From a checkpoint of a small transformer trained on Wikipedia.
Size: 14 layers, width 512, 8 heads of 64 (4 for keys and values), vocabulary 8192, 44.1M parameters.
Architecture: RMSNorm before each block, biases on query, key and value, tied embeddings.
Training: a variant of Adam for these matrices, 675M tokens.
Each number is 500 + 50 x the weight over its row's rms, rounded and kept within 0 to 999. Layers, rows and columns count from 0. Numbers have three digits each. The size before them is the row's rms in percent of the matrix's.

# layer 9 MLP up, 1344x512, rms 0.051, rows 1261-1277, columns 384-511
100:519464479474397450540436514552488512414408537479551531500452542523416461504442469407554478423440468463530468530574499500491521453474390506464514546444473545495489543448524526516477367567514555529477471503567410495564524524526492477456568515520476525416462505431473492494570454565480487451505432556531530449475480456537437474589445446562517553446568574513485532491505532498475441431531
095:535517558588450568467481525476498432503472470546487487440509551604549477510464538489477532554508472333587502486514481534448402511476517441548505468441589438485431497551443479525436533523517448445453490420511533577469469559433512495529582542543552549415588560444402410532401501436464552537513462535508528489457572530455487585552480477485519501501551420438516405542470533544537445511575
097:543483596464450509558493475539446512522555462469533481458469533499486530580508480565512530560519466592481467400445441453530474511516507456538478532461441474525526564483504509450502414457552436466489531499570460463545446466463524460518422503587461550446503560415480421611559436488524560466566538536485474541497479432447529511514495512520582484480495532484533469450570588414518467527551
102:569477459555483538510424523546460503425519542519550588502433445499520449436440471530505458506420524404576434571535492553472524518534485498527488416548535476528475471540458402475507576512494453584480446512461564490515509564535556514575553565538415480481531432495510536455559509481484427460481552449571480406444556511440459470422461496513499623569536477429474376475471538537539500550468
103:465405468514375432484483465436507526486469528497518560572478526479525389479524573522447440470479457434577441425413473452504577543568573564440441503506461492460555492556484529554553478492503477534477524528577513481561527565544546422565537483550496557414461498472541440400530468526538455550507452503497445410551419443471535597494431483560481450473465390408480563546577550571527462510531
092:536470454465428371439589605495510576539418484538466456330566525496535445530529434546575591481430489432533549571543516542481499469452511519532411451592572492507551466530523461498519508551542475436510422613550505494502476413469491473474541398535549508433400563559517516477567468504475424506461514431458454487523486475427469509532433539450496562471478450617592503465468492504511546504481
106:519464521427564461644604493536570453521473510497494553523572463491540547505546480551410451553554596488610548496474475448486498607459486482418557565497442556520457442524570541551530509479548485499430545534510534562477485412571433499512546442546508519521553475442513409452475581501546435515482453587510451612442561479478505486441464534512546476486396479451498431480478463453514534561544
101:499394532553472524533447517592488553470535520495497510411532452486450538570495551503514388573554568492494513478542496445547507472494548452458526433532496468440612502484516463467460450532501568555573551480450486425403566543479555560573432556549495518413571555511512514537549499467548581492487445553484425389501465521519543462521561499545573469462552417458523488518447566472602434532501
103:451447585473541453460484557531485516565486445565539459552472528499468440535556526536474460561480406543575478425484515501549608566570546484471416495462485568545455392455581431536586427554488387519423392578502598538503495539471504487430539473442460579595525468500569478497509538414518532474542491530531430579419620557546553485592496500445466503417465544430431458445491572544506479600396
102:383524485505426523473558447475565520473415539491473536423514445480484427434495499479434534469431436573477442492487488573445628439558555425443452536499527482587463526582477515453511437563538476461493540485436606556579510507479490522550465540494468527560424527454542540574408387464480490491524516526487567472515588518451495507472502500567452479512542400583442556461463433571440454528469
094:494459490491415553534521540592601441510437433451565567551469514476600453504496518519506437500469503567498418434507453562577540592539532498449534410486494484473547450419518487496483573508481522551564531555605436483477560555533530551571470446452416599471507522399486435532546471502571549428436467436547510549447513436510478490528564574536523595537428438479468426510476454508528414613555
098:545501478543460606490422535507447571448555459419416489605514535443496419497452428451569510408451453495494464593591586511429557440565466512560523492459460396569495496525556543529489503522548440569538526557567561455585587525510525519434591526578545520491553512559514493499534558575550510488527474543506526410545588409453407512488503491517473484471442532463561536423526473469502482476527
098:547509523443475385419533557482481500536422485560598511527534472438554528572519555567475545496562452496485483538548493392444478493544482427522551401517585415576534516528481534473408562498526403524490544624424459499503570545501581510472506493495435466492557557541469481460490511536435589441509519531536610544542436408532509471578525590480491396555495496509588435581552433400470479452486
100:526545515566544475424575525398430505434516565545484535370399584563415500465437477437533422506568450504494474457524548454573394488423406508544557513547437550562427564576536421541510549438567450530539447502467450412476534505443477458468513595486498456395539409502470560473499507485446490539544550497585441563459497468555565605446517532469451501595564464599505509511529459441453542499494
094:438469539438519475484564469483473620439430530469472431489479477414498557458420492636526469605531447514460544550445563500426427493520427498430510516572427479480526515370540492467495484532514590549476511587446489420437545530389557605458455488590555471459476513488509558601522489580487554521504444503517489584566527478556560551480443446409569555379543549479489492527420469421551537577459
095:514528478604443525533345483541548528531469470528462538575485547511519526472506539564421431494508452459504487532485446470429455496475553438437489470592520395522492520415489406472531507547447479470553458424583473495489540447456511512441529478477512530498601564515486482464613537531534516541553569558502454404561484484578491538619475486497520594474533473493548505550548498482495391459517
099:483529529581444585457511566477534525492548569506399506491491487505442480517546480540552480473611418531490512514537479531430463479482458584547445441465442478445458487546537520466467445361506454492473516537457457518511468583482597537479494542480462464556538450458525569556431477584467458473499552532539608519469528501493530465489410458511537466591504531431505549454517502456406502587489
# layer 9 MLP down (transposed), 1344x512, rms 0.0286, rows 1261-1277, columns 384-511
100:483560424475478491425503516573550532551503467477450468460551476435491431600491477547517511450455600451489527537560504468461492527567455445539514427502549557491454490446617498488575510446475538564559537435515564482495480422484475510376479454529460537556481479483472560440482595512516447454594450551500519479476463556510530486511385503511420483566350426530532485465529529538547572494524
096:511469546536484443542415473462385482445593460566531490422519491526474551436583478433477531637468503571469470447547452599485542535575473515428464451542483463515542474467519558479494503439465523427510487583535468505488524468461479435554565434594477523530470444473459587486506526473487477476539524490487488519498487585534443554611440549578558566543506560428489518509493449498561513498470
096:495393432487462497514460456451546489460477530470521425443528547496480469462535450495506616480514399472472505482392546472502454482540433446469452479502531438504420501614633464461416499476556516565479553632554469547521517540614556391511590550495448541463545581535472485477456542405544424511431558510499496499482409481483582518512510539547443438483528473470512426468461510444467631559492
105:519468457617458483494476561571509428522489438544624548474452449531545620458525498441524471487436503527582520488541417518457568443442530400540512515468557513428461552578511494544532541523479450588457442520524512460545574590544416513504438626529460439356457471441498554535462453502541464544500492498566452531503563532497554479517382515477593567522509410655554540496496430418480496529550
108:434463496505526541519542466513437543451468549577481547492476534507471560607547516433530509521488435493546510505523476538530485465481474481511465536531542423514523562617491402441375540537492518589535468534545504419427506447483565475464437641464496568472520536563520549412568380537501455437419549531448465435458539484523527518406471545698507440518439493444445540507451550505507487591493
092:543512520501465502418539528480525471557549521527540479467548546491497555512504533489475450521458485446410561470436528441474453496534548514478530464454498463592462565402530464439492485559584588621449577479480519565615494477452495523560431462526495470547448509555459453397479394450437523562505407585501551527445482540455486489485548390636553442533375599500396483474440541470397512492472
108:571554509384527527501449554539455409486435588549500435524475568508402475449518495481566536433517434500521526572566466477540499519550579519511509608438516490475502532485514529561557497579526500394511560557446469434562417451545526540533501483455577453494405468460457410521521447595494430510406511468475447494562478486534580499543493486727483521566471497439568578520390452487496510621521
102:443493502442543457470596571474570520513449506553543455443467554533450556481484465510473516535557494554536508545603490489500532515493484521432612408378556448447456618423544507558475459552593493534587434564511385433431479417527473522484530534496445480514541468381608408497493461510481373500503408435487568496494549558518371518460547434522570515470447466507462413488526544565580592507563
106:507473562512612435487526498413519471433557482495522338417441585605541467500467594520516481444477557559519525453594498542441536460552515519452539511501489470426539470563647450527538569505612559455503528541578527502494538435508533454525465502473580506577434409472555419473510457440499493471569459587512422596478524481553429477477516458470494462506447528462517486485427464508533496593459
104:439506477513482464492374447505506495410470523438473526596514519471511603393521457550473576486416549540564483489492523605432619568476504455548505473484514483542479457617492536526503559545435589425597497557555583537518457506507544611550559417547450524497570501420469506521578474474571486443534550512540565514399520430497427539474485510528470518472458473483358522574489537615489485542474
098:460518509464581439427590485506556449409398529535526517475532470538410433502603540528500502522462493499507509482495560555493479575481483489473471488518501432537500431554510491437403486588534497512475443561461492533523432605426553526584426494549495503494481490486508515469448508452426543477548480582524495502459491455483567519529472440339455561526429458422540507520516490521496511536531
100:588411481434521527454466531569522531434580521478441488490519469488589503453433492589510557506463447412489584469583573500446408483509507453478481547382432469523468493472509532485436492514430507481434530504589501527518523570550536540486548477518529431483514550418558475496497516514489514506461548487428541471579490490435536594591450485454468465450524541506483448465437530498456595575427
098:522498429591374476507465517415463472496504476584532544459515506511484567596511536506468503464504488475622484534560417597445502511530530502522485525592491528399387499491450515476494541513521454474527505425402499397487540585444518517523466533500516493487561475465512456535575487533515446607498604483486448548533508465452569485483474541567546494506563501433507528468506489500448532429450
098:475469460519529497457538517459540480482505534660494432501560483476495482531460525495534502552569438498526439280492453486467436477426374511484539512533448545490503494475474506567527490389555530439526517400441516481496523534475442495608571547503515542496429545492488557505456466503595412568602505526517576507454507498462539544497445513667477547485532501520467567553511498534437498383494
095:459555551555420527505451520434606553575516483569504539465409510571528550537514565469587561436486559558495556498573508513547542639510586515455486425520563594537522488540467504460498526516557468546430534486460422555504420499516571467542453490489412521432543455534549553475499488419576501431498539570607450597487521501536536489455479446510408500458508534527455486495420506520537478519458
096:524469543427398539448541507495529522375568482495561492403558440453588515415503508507560508504523495483493504456344590545542546453395489529463498543411559505460427510487457542523492521475459563403539495572458450457500463411417583460526534479566599512443503343519479528600448558503543502372570479429457524459506524522569465457454502558516475516550521578500531525456542542576535544465537
103:627486492495559390481521422493474358478545377483495492464400554595458493462395422563559421495512507370510556397469474479444495471462441493565499427361446574537489520430578458538578532473560467463529477443490504536561591497551549515450538449501512500520551513604534460560436387499452540416415524526463477534545538568524476609469504523479438492490596522564534525459508512491469540435448
# layer 9 MLP gate, 1344x512, rms 0.0513, rows 1262-1278, columns 384-511
090:557572518467451435399499435476536426445503381445509547507438483570346493495561427469476528413543485437554408515478460469504509541514481549507452456551451466499526504511448535473502469492524551506414439454555519506437454534562516455493492520491423509455474459359565443521546515485492509506523500483541551534506467432536466529531600499510503496405439411558477503450513471439481468452544
094:581449513466434580458462541467500517617582474546557482403471456532550547532431428524533529476537489563534501459579428530541508533548580539488507440406552604505483505525518540582484432517491551517553444548495501561447427480505468618499412461509516591531448514502473433556434507486457444483463450436470502473488452474532543533501435555483534475511419601442512529487459480475541526425557
107:559567479525438565491546616454453500545512457485507465505568492517458451488556374495537458495624516420408449496531467550527529529455534607425568542444442494584511516501522451501545546439492527514457541527601411570492517499534511512445422573476479422498468523521563527545474463476543499405530485499636535545412487417613427478561517527490533503479442521486542554446507482479470492501412
108:586484504500494474469603545527526609435472462450470574539465456512500557398574551497519507491458472413531524490486452589566440505441452472444515460552468522512552516544568517505584523549541584514448567441520556583457591546556465562599411558440457530517526563478446516586433437450420526465454558519470504503502519503494597437511559451460500538525519524515617484464552477546566448493537
092:558465467493525627451507530499560560456588520512552510482606571524433448494479479440514603558448412594440474480549527550534513390487499517516564502499441469568497541533491534520536459467479455450554477529444465460493519586509451469500539568462475465522542459504516530610480399564516444440538510460480554438441571577513512505522543466470567567502444546478602444449568475490489565535629
110:482565486547451544515476518477519518452533480548507529548456499492551446488467522540447428459439441491552515553510501504461462427468596508496422483449545536528439556424556531418553477532421560511534576457526508533489531456586506490574460480510442435436541401466559538433598469481535443586508506558486499454571533430438484573573507440445425554546517433407497497520515514540547575484481
104:527479587428513501496557474480531445407438438458470549501454470439539473493564464503477551538526487452573456531486507540530480606543557383478453500435572438433437519479588529508438450529483538534479454556538541461552550412437583428537414576570465532419531502487568404494485510412506429425427446529509521501469504502457456525530544481474478511504476543452488513504584498461518513468403
104:500555569440474500487572494512395472499433526551378529495490500516530549574496465567510528555548452598483509469622581465550551439593651598472429563421458427497500501526540584432505522536467515451475536483526446463378496598425511522483564457545554444406546467578538515583544550531552514579416521441544544481507562541552425376562453504485486495406558555481549447514493466531469579437427
102:519412481569466539563474438548444445493557482453536582401515498432562513538479466561518563491434414548597556475426459409586511601577495459439518516462535432548515564526550502568509535478486508409532502520485472585511479549460585464459510515534438526449460435469575529462528478482482508463461498499502497407600530485558491430486529494517521550424478524512621456420571542435443527531433
096:584496492463441452450419485591479465538464450515488482510545446570578394517474510397456628378501496533419512539502476491559575450518495425458483455551547428417501466427449470484604556471536575495472441528498581563464562444442439527500464361559467517415440419568504505507543451481579501505535554430519401425590497506419474381527440466503489462602552422468571494523492539537592428442449
090:470493531456503457523509476517572429564469525513488503518551416484520544516458476513436538549453469398595486457452511493408499531541598470455501535485600444496540476457603561406427420467543526417555506499538471482371467488547469576543510461479486386482491527404442442550555504492451500527470490390522547478589474509552484471600565457479580469407513540578458537568528514516480465643447
098:468443469429495427505604385488552510457542487408449554456572528562557504484558513450404540511505448452477445434460539525426508527480556518565535455421580536423577426547570510552469589548515523472485553545438474574498505438585430527497513547486520483502460479472527563497490551482453525484566421505498532510506446425511526473512534514478490484583405555474450479511529529440553494460532
090:480537586567551515480446488619434503496510479466428594355507492577530469405436441485558496445534518441428482568431548566548501462464595550451521506436443506556507473530524488543470478566531581452516542513439500450449447446482474513526425482561418453468505470431587528584467467519531521479574547464566505417496509494452642537535484481535405480496517503588588516502419431469541525481499
092:522567552499425629500566513525608509568522398581530580488462465503479484520563497457494537434487478424508549497554484434519497555472418516515497542539506613502503538507540530577562570479614550530456547464490473449519412510553461381552464537437426583508525503588450601408489587423448466500482450509478478597599489507507516430459504412533505463472549553471552505401553443548549369521536
097:560384466454518574470462555574507539433536525610457453495507532377489517478501567507470483528440477486542536421515538522559518450519427452502515548521426466563555495572429502499543444495573546420494633519467447487500527537476465464486440520504490499446507583443417482503474420589456552536572549532577447542497527600410554443491483499484525504527509614497500531547511418501494442510542
100:549553465549515419527467506447492554516458438492529439416533545518553405543481505547435457507546427403497471534539586593536492432472459411560552506366560515467524551528539439588560452482562494432499536501608502491534608533554470552449436451499535466409509469495488495452470524575513469500461481469471502566523543490472540537468516553488556478552481475572538437424481481504459527568513
102:553525468502540601540488432417512476403474501514471473601486547487472545519411551500461536509485496449515466512520511499535463486446497580396486476571493443444602510449537545410459500492533449433476534547534369453439540575493474454550488456454538573537443465483587496585462575379489482440476516469538566529462508506485430537491476557457495485488416542568425550502370543517610417469538